config.toml
activation = "squared_relu"
norm_place = "pre"
init_std_qkv = 0.0269
init_std_up = 0.0269
optimizer = "muon_variant"
schedule = "wsd"
doc_mask = true
Each number is 500 + 50 x the weight over its row's rms, rounded and kept within 0 to 999. Layers, rows and columns count from 0. Numbers have three digits each. The size before them is the row's rms in percent of the matrix's.

# layer 6 MLP up, 768x256, rms 0.106, rows 135-162, columns 0-255
106:437507483569476511549533528519455495459500466536529544431529532545471492512455430519539586359505526445485475497523407545456396521558575528589400432483574407486529504558542442512428509557513486525600492470564466538437402474511590466563504473517464466474559471480469503426569540471559533525441429452511469624471471621467546466497471550533502566474621555558515531490476532525480543473507539418497470498518497577537482485461558512470506529580472426523471597513451563513486491551518526485472380491496369465478527536430557456530485477426477530453500468614568433427464496536540409436382524550538422457533596576583491415446460420471490596507524452513563413476422464448491474599497509459540539552484455481500479505452466448545465427528516448517452535506494503473441432519543483
108:475400431489482433478489508550523471471488578460541463513556523486432508453543504505546517547533507403409549461457477532350405552403495455481464532495527398610515412485481516312504562519419432607553447487465535547569446444522558491494524479453513463529539401564514479429450469541562470564544546419471514487473475492558406541556503542492449534557536539434550502470487507543560463543503544417496419529520469513547419438552566496526530488489438465456512431471462473464429525537461529599580434519460596605548519434443540551491484539548576520564506565434495523434419504537554582495454509469530506512558484502472520457527502564500520551451490461409565504414500408401450537448499425462479517582506458444528552470528461455506539504503486514469582449500531500489460503408568476
096:527537502590497470608447509543526488496435548484559570516468525429512490487435560421482526461529433467466509560540524441512547527520473328540446507434524440495501566539553448449492601559490463563551473544538549557595486547555381507521479438521385509449558429369490585428492469461559383558589608448444457473498507468470448525547526429487486510521434481523470516444498484476392473537492526505499575543541495482540491419454569536423455461500475507455514572413430479433505554501464494433461522534433497418531522446527462473483470631488500473530460537438465521577439447554529478486459598541498525485488529382441423441483505526510555535486529539437487514491545505533448500447499516483569412515453542607410507574555409417504415557531489542462461544474493508468541523537527533
099:554535493477500435478481473519459536466434556534581599522521507570413503489558470579574547498496556435453376466485544463483480512410476455463502458446586512537555489473470632410496534530395516466579555497509466491503602534582554523510427581478451449457486428531570523512525484426511567519546473458662482532563528541530474486561552537495455432503549599529587546494480500481515516483498474564496510514439579369431524471472546483455487433503455472474545479540529508528537496556461524487566497483576517534547554636498448425511586434539471540502465465455483393490487555530522477450583464554494546477441519528540624403472528512559550425532445546442584527496526398359474479526446404498459515548452491504554457422400501477470485564559489536481525518493460504528503498513507547
106:575554503515490481451496464524531585418556440556611494434471463544440530451529513480400499429562604484570479600538483446447495466555537498492556529461488552530494478461555478463412542554556540529429507498547547554433521507544528423540509530425441475520458488513503572581470436580494522497461396487523559459557486469531459529550449488468443567450502457469444564542483540450444511524423577454533430536518411436501488467433500459586513488393457494542495488609534501452549528531514550534464514466534445551449456485538503427390465492387523547557518454470542439480447568502509395498528406513465555418386532502582485533528433551507493496446502457532457595500587438444528594495479471488505527544522392443458419586492548459442593526529566449577431553474514472504583555533520577
103:480484478525567487469417514470485488459532477494589489493484573425517467512493485480548437483365535505519485515538517580421504581532499527459508512426507526554543511466457448520532622515437420543526501464541490497451433560492396470538499402527524491474513498456475509526515555447515558583481510489427439514534417588569464439507379370533495514485451501548455398509460426474435491451541562533531552537469559488512487487558497515492605575444489518552430576602472552544469542374489427495538441475445557468496535442514436369574447520534500468587519550494497460525434515540393556408511518510458569502440499458565449400398530474455502506544476459340496489475536492515548469551463559534422480566464494522447534499474456594570453504452510493512556443607455494501468551439480429
097:546450502450436482505490531431502470486535483467360472508505480561515503407493489548490521503494505519455529503479409595457392473514502507491508506470539488509511568415434517558498477497582432511477521496561501462482541579529572470486473582485578623450504503530460581466495477460509456496528436454571528548503515471551483501470439503537510468508457525444563554472524498481425435490488530474587499503494500444407557483515496480479422405414470520523640503549457480457532545604559466471528427499499497517519446596556503511532503420427555470479447362430483523560507644431515420463523470488452457524504591511490635600488467543503507513495570458562544530506590555471653418481486498490400486446472509464442550496554503424480431516554485584355504489503586518520587544478587501
096:518531588598476516497567557505559517511574511499530495481503488473545564463484487493539474537498511487481507539580446516542409506554506501520500476525452438552431506591506451481562499485478517563490409460575510525541501485445453446410431505558519504510409571522563552501512545542510521410440541443485525571498507404438474479426481463550538489461372454539501460556481445373474510439530584505526480519468528528592590535471564437492550477503623465508583508517495583604521544467488553419535489571456523489542599485524473520552517517482515588587542463540440473493472468420551505513416492385469433500487531468535582443500552488490515503544456578522574430518493562494492408477557603512524445474515503426484410462568567492529463374493534501550494572316532547489483587594432476
104:472569490536526542583521406475439442495580596482341422443497584487501519494449484477415479427438523494619590457522496517494486548478490533553518378503518536511451471506525469488503443501490482488511531451521479532486508447430510470479536605548506475372461450514489459458587470415494494549521535561425570547543441477494564444478459471510475466500474453464502468503506485431403521504488541539525497511549507531428495548412546482498514451415456541549554386543532537481504403601438505477487500523395438555500489540510519473528522481522415452401541531589510535517496625550521453496513490596552455465478503511491413530456448538515427529517520516444506485438391433571440375506403449542533511546486529525513514485618506405503617579527539527523563494452528464413460549580497540
095:625458533530495588587526404493516408590499554616522516555479496507464516473587469429637481481478489577593533461461528485493518513556517450520496466509411518549615532497556461494475547526468498547441491442544565576495416510449447565404458607545509573469507552507484516547493550435511496558542405508454465537489480450474470548465552479517476444482503555465453634399477507493504459475462590423537532475446396467520461579511393486477517611523506520417539541486464455542498496526422446613460450488554476477531506429471503554465553594483499467475472511550484542461495486526604484576534490465565502559450483472531518482506518478536528452532510542507504475506412425440519532421521481491480523448527559441439527533497491610544530418449536432645495395547525563544515436520515463
101:537484525491551520540472526533527506533475504502464444519581455445503585512554458467522431563444519413541553521512488479533419526469496567478448501512530530407465443442392595457384463523583556509456458429570513441494535586423522473642467526473530470496511479416372582499521575466560439436477512484413520430582499603534526461646595505437461574524558494510496503500501501541489529458461511463467498603519577520443538487442385473547542586453409553520490507491511480514511529502418514473496509521544421535473511536479442457570410483505625535531426559510406535557538478582556486474523441522541460493485517519569520502419506440505554559544490508514468506529465510557457525625458507524407526539449418508574540539517488469517519606454481408475475463471429590501492525506573488
094:514519528517507549423497456396431470466559472508574532496495496545514522493488514429477483518564524489514500406453525395529584586461472381530375474564450504365446422527454461489480510505534520557350526524514505473481546465542481395561474492526417467559553561556423524489575500516567604457545462452475471417551560606528434487532500508476505476530535522576457485589556496375513547458520495499455504364474454466575537546452478544469520432526566519536491491448516527518571496598549533513486559484440579555483479508490480553534459488529544450583421482517530587538495493530474519543566489503549497459498390569528456559443518427520465516513480462549600512437529526463552508494464470533547530467470410529596534506538534581501535567463465526602570408458440477495498589511502396
105:551477556522553538478460439601468415519581533464606466548482512507447463590505534439569543514452468534446556564515478550489428435572491513453418517436512424548483487396521468499467419529579500459491507504481466539508541554441506557444480515457531536512553551560430508499529473467479484482521449524492574520470576469540559534503514533430426514584532466507438520439555518535467495514575441406533442545526536566523449507473462518389497512508498456473646458557561548477513546569530525505520452410491456492561470391488560405508511410507556484441459547438604500428526524592461556521518478530481527564474474456434433551574418530408568397426518485515409433527596512483462526470554511500549423526488577548471515600528567520426496425484607489518448551419588569462470519507424506
095:572474571477508521533546485566433475418544503593508456466567452525481445514514441505523445531473495487482520572535534468522527487523459461484547421479438470533492424466460472456525565469434430470487535465557485548515396542593466463473561471536527377494496514468513388542566444494550471563507517485484527538476367478518488560541521504465500492558447472500493541423413547454406492526460386483457509566543494493407510476415478456501542496425557540595487475467533510441481451585564494448431437540498574460479490490459383513567518500458467474509513348495472486456498493410435512558491525501470396471465598429441578448583574410460531525400558559486466516460526515466547491436546422444491454465487443539451500412495587563503576527516641561468478446560496585413463457455470458
101:475498509515542485478537462511576414570449504384488530428445505533504564510613455463520499522470481588526478519499473371516499574530547488518566445443448525546513448445528515531466537627481472442455532472566487503575450511487527458581538499440472479447493544536536507443473473467578453497474545423436553532485478472581415460499489498471577568536510464492570468510449554545566440464422552488536515596524466556487454515466460436521589557502383464348528520514475467530409497474512464520521546485494552486525556425529434566436529475531490492541433456623551516540487546473380575517518516488466441420540615476554465430495474469542583513491523547555568588449519439404521564414445516496496471436445541564458418500478516468382406481474479481484522581561467547484508484598437427
090:564437588595507426559502436548467472518443452524472495571483557579424490564509514555556500491573545556484511465523571523483524466386425519445583585499508532454518489487397472477435586499430464520473517509503375500594497531531547531549466573503396479466399596538529411454461444515539490490452483545535499598516644485530501546497513485578446578399492550595506493495515502520565520500522469576411442472499456526491434552492509445621482464529490559586498455550480458432539442476448641494489484522526531554440471530445500538516490421517478441462574500529567490473542519523481405407484505420513613461495557579470410506513498516549437475433530579532503491518516462486553481482437521432547477464498443456512504512519537456541484528537470414573551540521509487607474559499480397
104:473424488422491641419578505408540500445462525519636572496494478602506550532517503523468410486510546501535480473463434428474548552455494438470438531450397520466486535467512399599504514545437515466476542527452526478507491485496470477499500490411501489495519529538538513461432410464468499484442486466535533587452453499483440503482496439508512513453522517506525464447517460487467546521440506470432570528570516572513471505474482525534499577447562502395513524493448460539518484485589343528526473499440448524571558468566479448456617478448447438517420356507514465519498476541515508494428432437461473582420529494510502423517539552590582457569542416550495557552541506566518530407430459484449528486536467417431467499497480457518485402501468442537478640511530553396539526417476377
107:502434509511513437385556542494557473498458565511508483496545444586441543490476460489418429540529492415477495498537494550515503498495438511491469409497487423510497497492519561446407581453379579462512496451625467495631542448512565476543507432519387447467512484486528588416502508515471485501573468473469517495553513522545527464531571596531445465545500364540448528555405421484601489448530533442523393529562505480505523394444550520471522545477532518545489524529570516481476522562539464539533528615472555400473585477590507428574422556544410469550573510465446458462402613494459502538461509471482554512456594511513489590506482446482512526533571501512559399508525406518469521468502464510509546577580507535483494559451590443533540537461553441445452507502478450444452556500534543
100:521532522504512443510485483572406542539433444513472638542514478481422497444509403518580425475499464548537489578438544556556450562456508399522440482570519567461543383462492526495612529594413495504569439466473558520526475524547486511550469509494487483439579513497428480459476495596485487465501538504504512385477472509491551551498519527573577485566511481438557465587492526524380484473426538585500503520572546504570489483554418481387515632521518488504441475498561461527479490471499574520429552498574493498484427516475520545544532389578453499536455452482471474600456451490438506514541486454497425487498530438496567544470507547516575518509497500415498548431552580447493611607469578507505462565575491463373554535483501548603461537506510406459456508515463597522507558478564497
099:480494465520532576458566517562430458492420532480540441555504413483462493511516571547496582497492453490476527467495430540502465502434467458554521532430472553539468488558500526575453457407489602528640426491443516471480461432536473487553524420462525540535512486513524442484464465541558530469390496500471414459434491470434414553462442498539441458497469460572469563474510464552556506447445430451575429492470423452451439439530476539504446455574506500503497405461558583526513534408487430452508546479540466482472531559442600417460491528448497462447459362522451471514340459474520498511412464575529474519518556516451486590525497466514539496493387602501524476514451500363415447532394517470513491501497423456465450584552512472454514529480526442589562532563410448492530498607534521
100:550479525550488476503550497585538551459485583450519421508499497483566448481392445527453535528548479604478515417521460522579553511454438460495520371472414431539512524429450456522504578466432483491444460518430450488473455466524526483381557443505418522428468612587512536523427479457366463458510456505454470513451563434560537549529456458467457536510557441477515543480522550496516542534536475478519464460474462416552509501504430583464459477460546407467544538464572459478486444537606493492460597543435462600470470390449572425598484525540520492477600500502468506429489504473518468502507485509550438554453509438488480481605402494446539543598494548530529517492545479581493568449473582513561540487579542495498395523509498471514447535571410406454456574477517508495523531598528603
101:493517602448478550460509503462452546429549471529522558454486436564560548470525488526506604511594464481425531506530504513463604555476425488473599508471444433510577475522526480513517505452456459469492584551536471418541503575549511457532404387525487477463535558450551573468520518469559419535535454528445520480536481447509450501544512472575527491506454472499421450482440526493545625426511324430581525518433459471566541395448538513556433555543567518555521549531540532463506550538488601508480497416473532430417480476543571455513506532496570491511461563395476460432492573426452457548502445485417535543588502506518578512467489493467496465501644542509532478498548536446456453465527440551419588446570475474500525501485466556575487585529493538516510462503458586510477583628434524
102:462530597517500495449587538526463426497442564482500508494493494528470555576524467536433528419491471525573467419399473525511582432468510466519558528479495536490469545540369518499563443435484450442495512466570427519483522513496519465575427593505533462563519455402458501527441504517494529468604519522474555456447410575551584555530400492511496483427476414576472496533535540490527466547483519494535569480577434491584498489462501533605407510498612441484613468474516505512557505443520439565519489409427521521466486522463558481419544472512485488518499422581484511468495527476461550446526458480494462527382516498501465473494482464470462534444453522522351546482523428549445549506491502518454513460443561561433559493575405386575576530521506484496584545512563304484434470531523553
089:499569524525445560459410560456443526477565471494439498506524509492506535502439572419614483420466493454497569505460480491516511522483553471519581531436492478459529516464487494559542478623513530580494479505549552558585525520511505470577530460510499502482628494551407505534455485452496497435517488489465537487452437482453501549569551498549425466588474486476516485549494506527478549553449527587548542530467480489479522468482508471496396556431545486452505518569603467431442630560589534431438501483561420600538444580486575440576435558528557519598445429598453480632474457468491521521509495493539544381556516456555441406511483493528496448549534551531595483523502461415517488491476476489503461492577581483400508476434578537580553483540514510486519420567423420603403524570453512
096:511467512460431498507499456401505466531500435486576567435370464469504535458544598545434541560453468461515392494553501529440534466557542595495509553442515419449544585496522465640507528483480488442487501549566510525420516546518463513492499447387557462572576469538533491484427520477390401587494520521400449566507517517523483528525449431542468567546455400455507450499514514547576469512608563478520543564535587434537407417475511485537478490496563462505502525473499484469570572535588494472541532464533476343444556487497476450453465545443425546552418511475491501467535529549625555594527529562552503430446450515624495530520482512556542509483465515472470521457510479558522519455515500554472505590452492496510455464530421510583494458494507521341556433495551485481545491471502534
102:560439444581554396543503451463529565379477493508548586532644448472486517440485565419553551526475441458538542505465524509579399589436505482509560473546444493437482557461473414503507497550511450545595555525517516528536529466526504565531507462541521553462308472473460452498511489469494528544458493500517452492508515429578518486526549542387513420471475509499549418513552572453481548576479588464450523543460474456485545486593479498511531523473459506479480493509490485404539437543489423506511468434530511582447498464429525517497505505569460508429486612423477485462572473422527602502515578575483434555480531463584471536534519476553576466443484447529436476483482468487464544496499483440563487572497541586455462539413473572476407422379519545428465454518551474457424459435536403
100:487439481562579509496517580448503418507438583561543461462593532493407562439423445505476593519511429451525473448472538583472493495452552489536513515522498457498499529541511510485534543543585430537461575548564461499396430500505603417523552411574462448457492534620439421519597560665533490551357495450448506501483473528510497560446557459485586564397416553481459544542508396501499546401502533451525419551466591555548475400474515503509486445534508490480563530529566555511524522451460503527528404386568467534439509530470459471597527486563461427532509491513483473413471470507428541452494462444447498491499557408558508474530525476518463610530560528529506491427516560430507528515491596473475471504442469505510511452418469463516492561426526495489513490536493490512516421477526466
110:477480497521496544524485612567486500489450504565533509558503599458555493604446554474442566458531515432487390476470514518399465538502479502525508581476522456428418507540487499498556399557522536553414455401463456536523492476514459381481467430534525413487581503468439460533536437529477495461484541534490418519500501591482448459563575466585501541469599490485536450546478470510469533508426498429456414462574539529408425520493488485530548541425456527475504482526553557503509428457577449518499494554459589391544569542520591451553474375363516540516508597444493500537512571495540538581478558547446562518443483483509471503510532551468475546505502544489421479572622487468445534487479556517569404477509464536524361494543510469429461476487535493539450544366448552548460510478439470
# layer 6 MLP down (transposed), 768x256, rms 0.0724, rows 135-161, columns 0-255
104:497465585500559563426526382475441530497520558502393509458513493567529484502581615561465468429503487460435519540574398528430558554452529454459449523517517508475604555472481524490524506469547523562505518525478528447636422454425467577542552522502498527513469450472539549472451465499458488464587578505458589476470508403542502570526520528418483504471412519424515431486539620440547569513521473444548489502524503467538432477502437493450480498432517453507384435438462412495569559532457475500500503545513512447526554499512573515496437491407534556529554518468622565492448479439548563462479557471495489434582506553463509547521593553519540476537511404524456536451468493566473574576471453451610449428610569526472556477552456551498481520411427457470563500474551501531584574484561554
105:527545570512488537507527508567488472536492504541471601456490460463496621452432520466549441502492489518507508353492495465565533495536564493547459515520509507478496595481454496588530459517482521493471518603488501482440525372563531503465465494460448548439478451448458466491510426438527471446499458526478496443450540527574499407414458530518510513588573443490489582480511536531375523428439425565407510472463531529445488498504515479513478592483540611470501545464489392515496494513597479580488384523489504532440529559614413499566442454472538413473491420403553447436489425500426462442560496499439443501608555511462527496543515499455568554449419438459424433530508477517508428441513499473533539413550436395425482598475545423470440554432494518490428467573520417484438511459510527
096:591585496470531484493503406529397523481549556555439535522496445499538460486541533526559481395580542478485456572461473491530506472572481553466446384594468505489446501449487458447493508524454466426479478492494520486479493577528480540312578644497474547445550472530537444473515498503398461414460486477449525539559445434447510391377474513436526434424618433565559430485495473534464463552500538449517567436542552493514581495438462486543523481494467409427502414501494428540550439484528488507479532432578514466494458445455527486473509490573457422419518516471493533486487544488488542458511413576459491542525476558513515514501488439609572488462446537449610464512481568568415478496594492448473430530522530460458511540529615538584475479528489526410456499492513562475513448558539454
103:440563484520482521587484581550533568574503459482503432479444590445566519552404439519514464455430531514522495519567482485567496508536565502454544467527493482487475472479487424482478538505510565565399517508611576500558557370412532580492484487524532398548555558543570488487469428528538493499554509539485453559546522509586453478533503419609595480511511491442431543522501453601533537529488483430535471420611480567623506538507590542563508578468551505513462527511448471511382479500474504591391448569477445556498450427572517546641498464515502519492422441527535520449533466477417452561461443489575541505482545426503488590512439473492476511549520505539519499557481473497471541446471534378487458457540493512445513567515504547517565422390445436497542447419476506499494504474412543
103:499548462453541456559487442387517502422499479535461497495559529485444571521518455501562411546504502487401455447497605550598523503543442391451553431477508430487478497527626519567433519417485495532516485635481590544502500461416497456490496510493460515531557444443439439556559562530491459409508546515531422415532499464565503547451528481490581464487558543608522434505441499429540480519474493499517547494482503532586488474596398436531502537519479438617490617435546470534558410471519492518539507517530507465518507504572541634527468466466513453432467592540548476507558445517486534529501503507473519522503490543521491566517514554463407423459578404501544488505501468446507493499525438410510593421471596463443459576431451517553433445517488468521554550384525508460412452474414491
100:531553495533408373489503450555509465414415525475419516423568466511456518498472463481522574608548530497492527513452484510538530550495412391449523358553454461568518465505495466500466423630586546496419436531424559548449461536481459648561526548427519516396461475542577521540511476521516472456509477514385587442565489520513533492441466524530421549472548474501546576520528498581470562452565489391471516555417513464409386574402542408466509484448496469398521419528457456566461551538490584441498547478487512532482434450432495572526514463515532488513499490479550461522477485544505485488466543461515510410505527497471501593554500584526513487505611576543571541522504462432453489508568506506574385525530501497527495504431460501441551480513510439486431508459546525516537472495483524
097:559448451483555511524524542577364559500497501543552508508517440504535555533577469447488465599554465399557562521530569430560511560527543548564533520457398499491506477559531465454508500496546419487491425450537447444437535457469466455503497524498477482542648521496522442518563512533461466495488502503452496474498492501491573531506531513551501513539532465489452395619475562454659520514504508508507504613516537559518530530388451555527485554461574529467444465436475512494490434484540593423512537499506595594453589507498543519425521546526455472462532505520493529477509403561504468637566453531479585468485502551475438442464478496545513577559489481506525512520485478480369461480516507421553541514449437440465445456483523676597512435443532449418462527502474501467547518643553490
096:500498479508525583493430493502519500559581501453517557570534517520465482511479542488510507386473432477511530464408534616493522492426524473468548555451501462494434458549504588470499459439537481423508525492497506584542550459491455485474513499457519479540492552419500535468507458582513510474527494494486460493469416474447412476465486571429466536517537503489503588393504578432482610312417477439459500444505499422485464501507487492518489576471591570386446470596509472514518459459537530415528435514531456467534578455414485430606537423518488487420514478521550571524575502494541616419509534481474459468427528617437434441467603499485463450521460505483412435590504502463465526465510584583524542540581441455496535562548517516372452518449453538460492492600527529563536549497486593
105:560503486522567403511447564461563509431409477479512457459485430517530523554474482493469478443519580541499487489517505524523579561429540465486581438433438414518517500525497488459528672471496532542606590456429465386529514445473540517476412441488509553497607510421564553547529435547450546522482494524481439555500526436470426469565571397313503427504537525483515501566486429405453615463524606448444527484487453415464610535532526473483432484520472553478475426471473423550539508518467531537499534578499505525508571496384576513465501492458546427489380539464474491570505435510463454554496427438499521501523524535490529472478470518546537531502473514542467542532490519411486528585514559562506462517502526453503457472399484450466484538589517395515482515518524521456434400520472509
102:340553532439506475433465575524533567479516545509444414445495472525492401459446516433590528521458524464482540467419432501563410447441633520479602495536516517434450455431444460524512513494472498524542587535527409542457464452524514471552496457453488499545474522534543498497397546532496475450368467460484504508399455532512529466596455413438579540550511456491566559496459545632497447443509555579528455492482479516551476424460513535489546421456429386438510489483465516487500477472512574527610493486486447575524440469528526466527544540525463466451483473570517521495547426570467444413490466509527484500541480555461421511460541513500406521469492510594532409498552544525548520489438596544516485633464506555493570445469572538555532530519492587427414515443565580519483507544551486
101:544494548565484426495429551494405521453529526445480561441449525560457486508482603589524441583505451529349587538462609549455540462568500508472515388474644479517613472479604420506506506488448502503435526558412495531479463609493521511543563490557469537427471461525545512457464496521510522505549523571569487526456480502455492540520449479519452473498412465435574454533449543511487538485562512417538406441503481359492489499526470580431482457586514517485545421475512517465448501474449487493541427464492496479567474591486588503504481551400504525559588534513603486527482520491487576507496500438550443476528437532421534436590457613486387532534471538531527457522508486433445526449537554514500472443412550524419503521463580468466492502470479542470510490605547395480513440505470472
098:546634545459553549451387501529413492542452461549504528518609515491540537468521567517530487484519435571471391513603525553450581524515604488575519547505568584504543632536421575510450394501539487470533481500512495522446547467531461523497491476471560514605425468534494534562555458442439475490417536551510518454430531457514619591490557467549468553506546470519551474481560536515572522561497500444467528508446446486598524503498503443447498544420456489525557521541540438473439522431410469525484558458517472506501561520595528516497586500510497506576432491462428465527537452507495548423531386617515552476472605440389483511520533531458490455411470457501587481540563493526476496491511491456606528545457543414466539442503494505550446412506429538493532533520409520480408493441570501
101:431530520544497538506494495532482555456443464511486484524506537474494457435513436488473403509522505487500462525608427464557585469486459507478428448491462475515479422591424549538568607514498611528552491491482562503483547526502440476441561423478562530399463555532467496484579492500563511472435460465514529485594486535448402550469445519491463535496434496541486491566548392430554589574482507521448445514467511422455434560487510452459581515593508466446370500474542520449482506501525465669467459499517582463477541518557508455488561494487445594505442560540522397533488498534507482600487542511561533462423498469623523514447573494534474489516660468502424526451507521415430466490454490501526551500480419551550507458466487479512484465566451615516576534532610515516551490386550593
096:414436390460560469487420423429614517440559472415531547423516513546492446474446531542532519463524431523463567478468432455440498528513530578598456626486576555579523592487567556499457412545427543576520534557489550426515549354554523473507500513516384614565440491497445467497435461488469566447445515515518587404545541534476456460463474484543520532535413466462437467467552496499592464578510500557520425428523543511529510433514511572503466535536529467414642499535506473562430550501514524501561516480447461519573503497467506469530486519477545489600528519512520513471457577600472480485543519486602587491544512520507409471509511514411522552547467446475530473566517591464411473580465468447532555570428525527566452539555532456469492542540463479484535538492537532545465515479475517
099:445524469599547577525550453525438544547541536496498509507554544406509560396426544512377517468433426445512508465485541549533571542460498545487501362419545438515372427493506537483570512484486471457498446477488495511429447449445473451490548557563414441565506564508443503519528534605492490509616473522516491600523433437487562578510428494483380583601521500521474558565471361523476500490463502546477506523446506523580542488551505553556506497404470517526468552474584497498471523466476559519490548500551484526473507472448476358507481504525506475442549467405471480542504524409501475438549565540517520490555411492543607529472463510417493495526512397562494498533572464412448433469467523477467559485416468377465526490495619546505532486514494549474565506496494470568542477467505597
094:496619498457465593505530494420595551505579514496535514477430512358621527517543471505475448532477373470450446481370504524530417551629546470561400526535501442510464450455446437516515408523500500529566498467570526472476485518418446474513525485495492521465548427536427496490463534478528541485571507450446495432572431559494422500532488526446591422574406423367451537426518547538477443554458481455525532528489516465512530436493454523424552508491532427423439590485451528549502512466560397555503405507459449428538473424534484431464430541548535568473430474505473576490442549507526502511515436499507516533562477419495597459450457562422565536542489423460518479469448550508439488498590529520458558474492558461463494576477440480521493467459479537483433481550486488459533486452467584
101:500496548514598490474543425523406453590486493495467477431530493576491424487532477510481483481443537555398576568572435482493444471468485542462449500462499454485489516505510502462599557521463512528557594455503474472523474457546471529562457499545498439477518439464536531557511478518540448492502561504446545537517494434504446474535485551443470574613546444534409529556483479428472418568419444421463456472451432558542497547597513490492563384518540474585364548467476567491480557487509596431463460450448522445548536530506434640505418450495551502426441547537496477389489536517474445511494558462467578521546555507437536458463487442509483438590473556533459456519461454490385498474533478357464463455537541478442577419467493527598562456555509443437544467443523591478456493403573539
100:514502488529502482456581482595428599468471468534501464398471467593468375464539536534527500490494509550470485531502443547490537533454487526528478503423498438541463535623528548505501504479538514477585656496539527515455477443454534450526461460420516452499494514500511349599515541549547505511373426457508519535441464482528579572527520475438527515512491568536467547433577577503533498378474494459449532492443508539485484365390415582558523424421485529530576516474560546528542556468524520537465500460473510545495465432444484525517471545516486478570503539513560541421515498445431528559554537330490585530485486554482458499491466412501492435450455534553494520538464515395445499512514522561469469531571521529406542540531441456512496520505489467604382549608522481597519470488485512
103:485557543390452488546571436539469458444434531519507512582584551485492368525456553463474409539494574550462429577527518536540479475579526538482505485483529462530484493561582399421491503544443559364584574525424487536524420537539452515478469486491449525526460529374504503563474545458505493483569513550550439551563436469484450523546563460472558491390563452503418496483497494498491487481355443471570526532539573537417457439480500542593498504589458514513482648538550534517490613545483521490454529454446514487410488542492488482535423519436482423481542529489529448514447552490441455432451528605466534508496520564461540426460499418551558541493517565462546528557438464414487481488427524489550457493568548498531428457484587428516514540468501561493463541525493391418539503483533546
100:498509526525504428510416475480492571545568560493540495481431498490500534596501522471503458492450522479450519456477581462610508500555518553477547367575443572612455553459515473443539463524532531496483523519482473496477494483544464510488489517493414465557570520483462512511514469438558492448557424477553497483501553533497541488546503547447494428474509482529405548475513540553439549483489562528530584603627527513451612531249489505501473438452505534454496417497429423543455429455546562523509569553476499538516444477560439452459503566545554571536558589514480463464598390430534520508485473481482438479541368472487531464557565539419441608498526487530533479512431496511499467453528481544502457512471478527402438520417632521550420505466525402477453466479451501513462476523555455
096:559495520518494556504431524507458468504593451484553497555526608560451526606462522468505536517430558473507463587474453402543468545537513422574494533400405481515532446485451606463536421525527526597501529545463438494372471457510513466521484485522458298556508475530487595443559511454409428543501602440480567468462547438486443530483466557495605514480503438495496454513489483467518569458469560521488596467511553437440492530548536516545482587476527553477525538447539489502473470534447473575414557466601444451478517522482477501507501471446467497451583426512513494424604497591560452415414492477474553469576434483502548434465521491517469432503547434531560496620456470495455484412496471427516542513480523478503506495468602540492419465417541571477439500463476470533554539552459445
097:541484462523517459507483507515506484495528520385528483375422575533506497500508527523469483603486531624543556567548532519438546498467429425522543447502498525476543319407537496522482545472497542458492460491540586546510506409484450495426536592479526515540477533411435615431446572409488534459453508566564531446482524526525482501527393471482454515487522557558410550479445526467511493450465502450451539536590568469561540519545443484486480474568518569465519543431523434541444544349452425502493504499397477511561468500432454517433515602509426439536502551414479555515501488435497510619565608452562551528492525463533501485522526512424502579444459460505424471394523568512458473486496532492554482500448524474490516552630486421453488526492495540526529557461502494492523484451595602
100:467476524493531501462568437518502547328539473484535487568411506451453510386452463465606459494578445522536527527493467560317496476460477497475454519524536470495426485494474510601585569502477559516469522529511504529537532607480474499521526416450515531462483466528408477467490498445429565583553467404585457498566482502499467456446479540436434454506598551533521520564422429480554480551517435494464399552564456524352540531548427505524483503541399511536494520503541529519525491460410443472518426485562553490534516463463495487547503480407559493532498410391560542544476570429497445539578537540465509527529555521511490448536489526456540545423515469538507503468510445430449528529473519520581519557567522398523498513454486516462580408456543476542410466590535619564489451474507477
095:518505515438503450585544536558502415501401571493515501502396466547544571478653484452441561507499484522527522382491419525451404489433486558457464450552533544525527465461603581524461490452489467487498543519486499518459532469584476502511517428482444456537461524552551499485523462554433481562518514528583524472561571556461465440474426500436544504475502513620469500432503534513566407554512505509447443490484469535508539423549473534427566527575526530494556607459465535457433488470448456536516515520457514402503603510539527542463515508496408519454516558488592521427604592491507508477539449553476482540491496429486595499476534519547523499514508406560404515468534558601548470467482567542424474588524562492531583514460394456443479581566486452522503442366471533502574596446599519
101:361574452439511518585444414649480550453465503477501477512496470551494476526497440432447427498467551560533532438549506492597488466509425452532459563504503556552465474494499458471512624449501474527596495444396442533617549555526506520536534502438477497499467466506509485515529495501518509570490480549483411480435481542604508463540489488473493449528586526420433487421485539475476433537378565515523482447478503498517546518453461501507514449531457567505482574421411558562497501498449511583450553436427470553527495528505491522490482478499523332546598527427461531573541442494461417284514533517462514494481437424514454492545491476463437536485436543458565474520505497441512499551493512539508518447600486554512535560436524466400544531507570506434461505465441433589561501521457462
101:416527506572494525472480461489461481496526493476544462482474495450532574537513534466476500467521425450405491494440439522575392506566486542519457450570610547494442484391520523572498544530527469460515537447606501484486474466488487465533466511427497422574467487564547447525373633512580521469510585539516450337456524471465520525515490414543450565535520538535598587547430497407609489474493446582492513611434435593471436462508559447603424460441507499415559497482520590513443486526435436520418435520496448469508452557486506419509459465399585506554516442458479555449496448494495511601485448447516536504519521486465562429504551569493487502467571479492555486540510443433516486452457512615521518533491487505559466515464535467621523468576489532528533548529539457476464520466467413
095:451489518368539467501592474507527515453524450569417419502519464517478501472514571501509486513584591448532515574455469490516516515481465491595471491452550608542417513508470574591465541473446505560426494412473491434552479569454456436457524497517529540487514536455606531386394456521592421461427586549474576472595445443512481562457470424526465456485537470440548515497483514537483487546522442575544425495459576495447546507560476557446540497442567527437530514467501551461492503471480550417484489514409491516530444446493571542416496503534502474537489505568538542493492531555446473489524505445471528556542519552400496569531532564412612437424411430507504467528442437419518469446487528510555488541468454607544459553592517508478455565450413528380517436545493456400461462542558586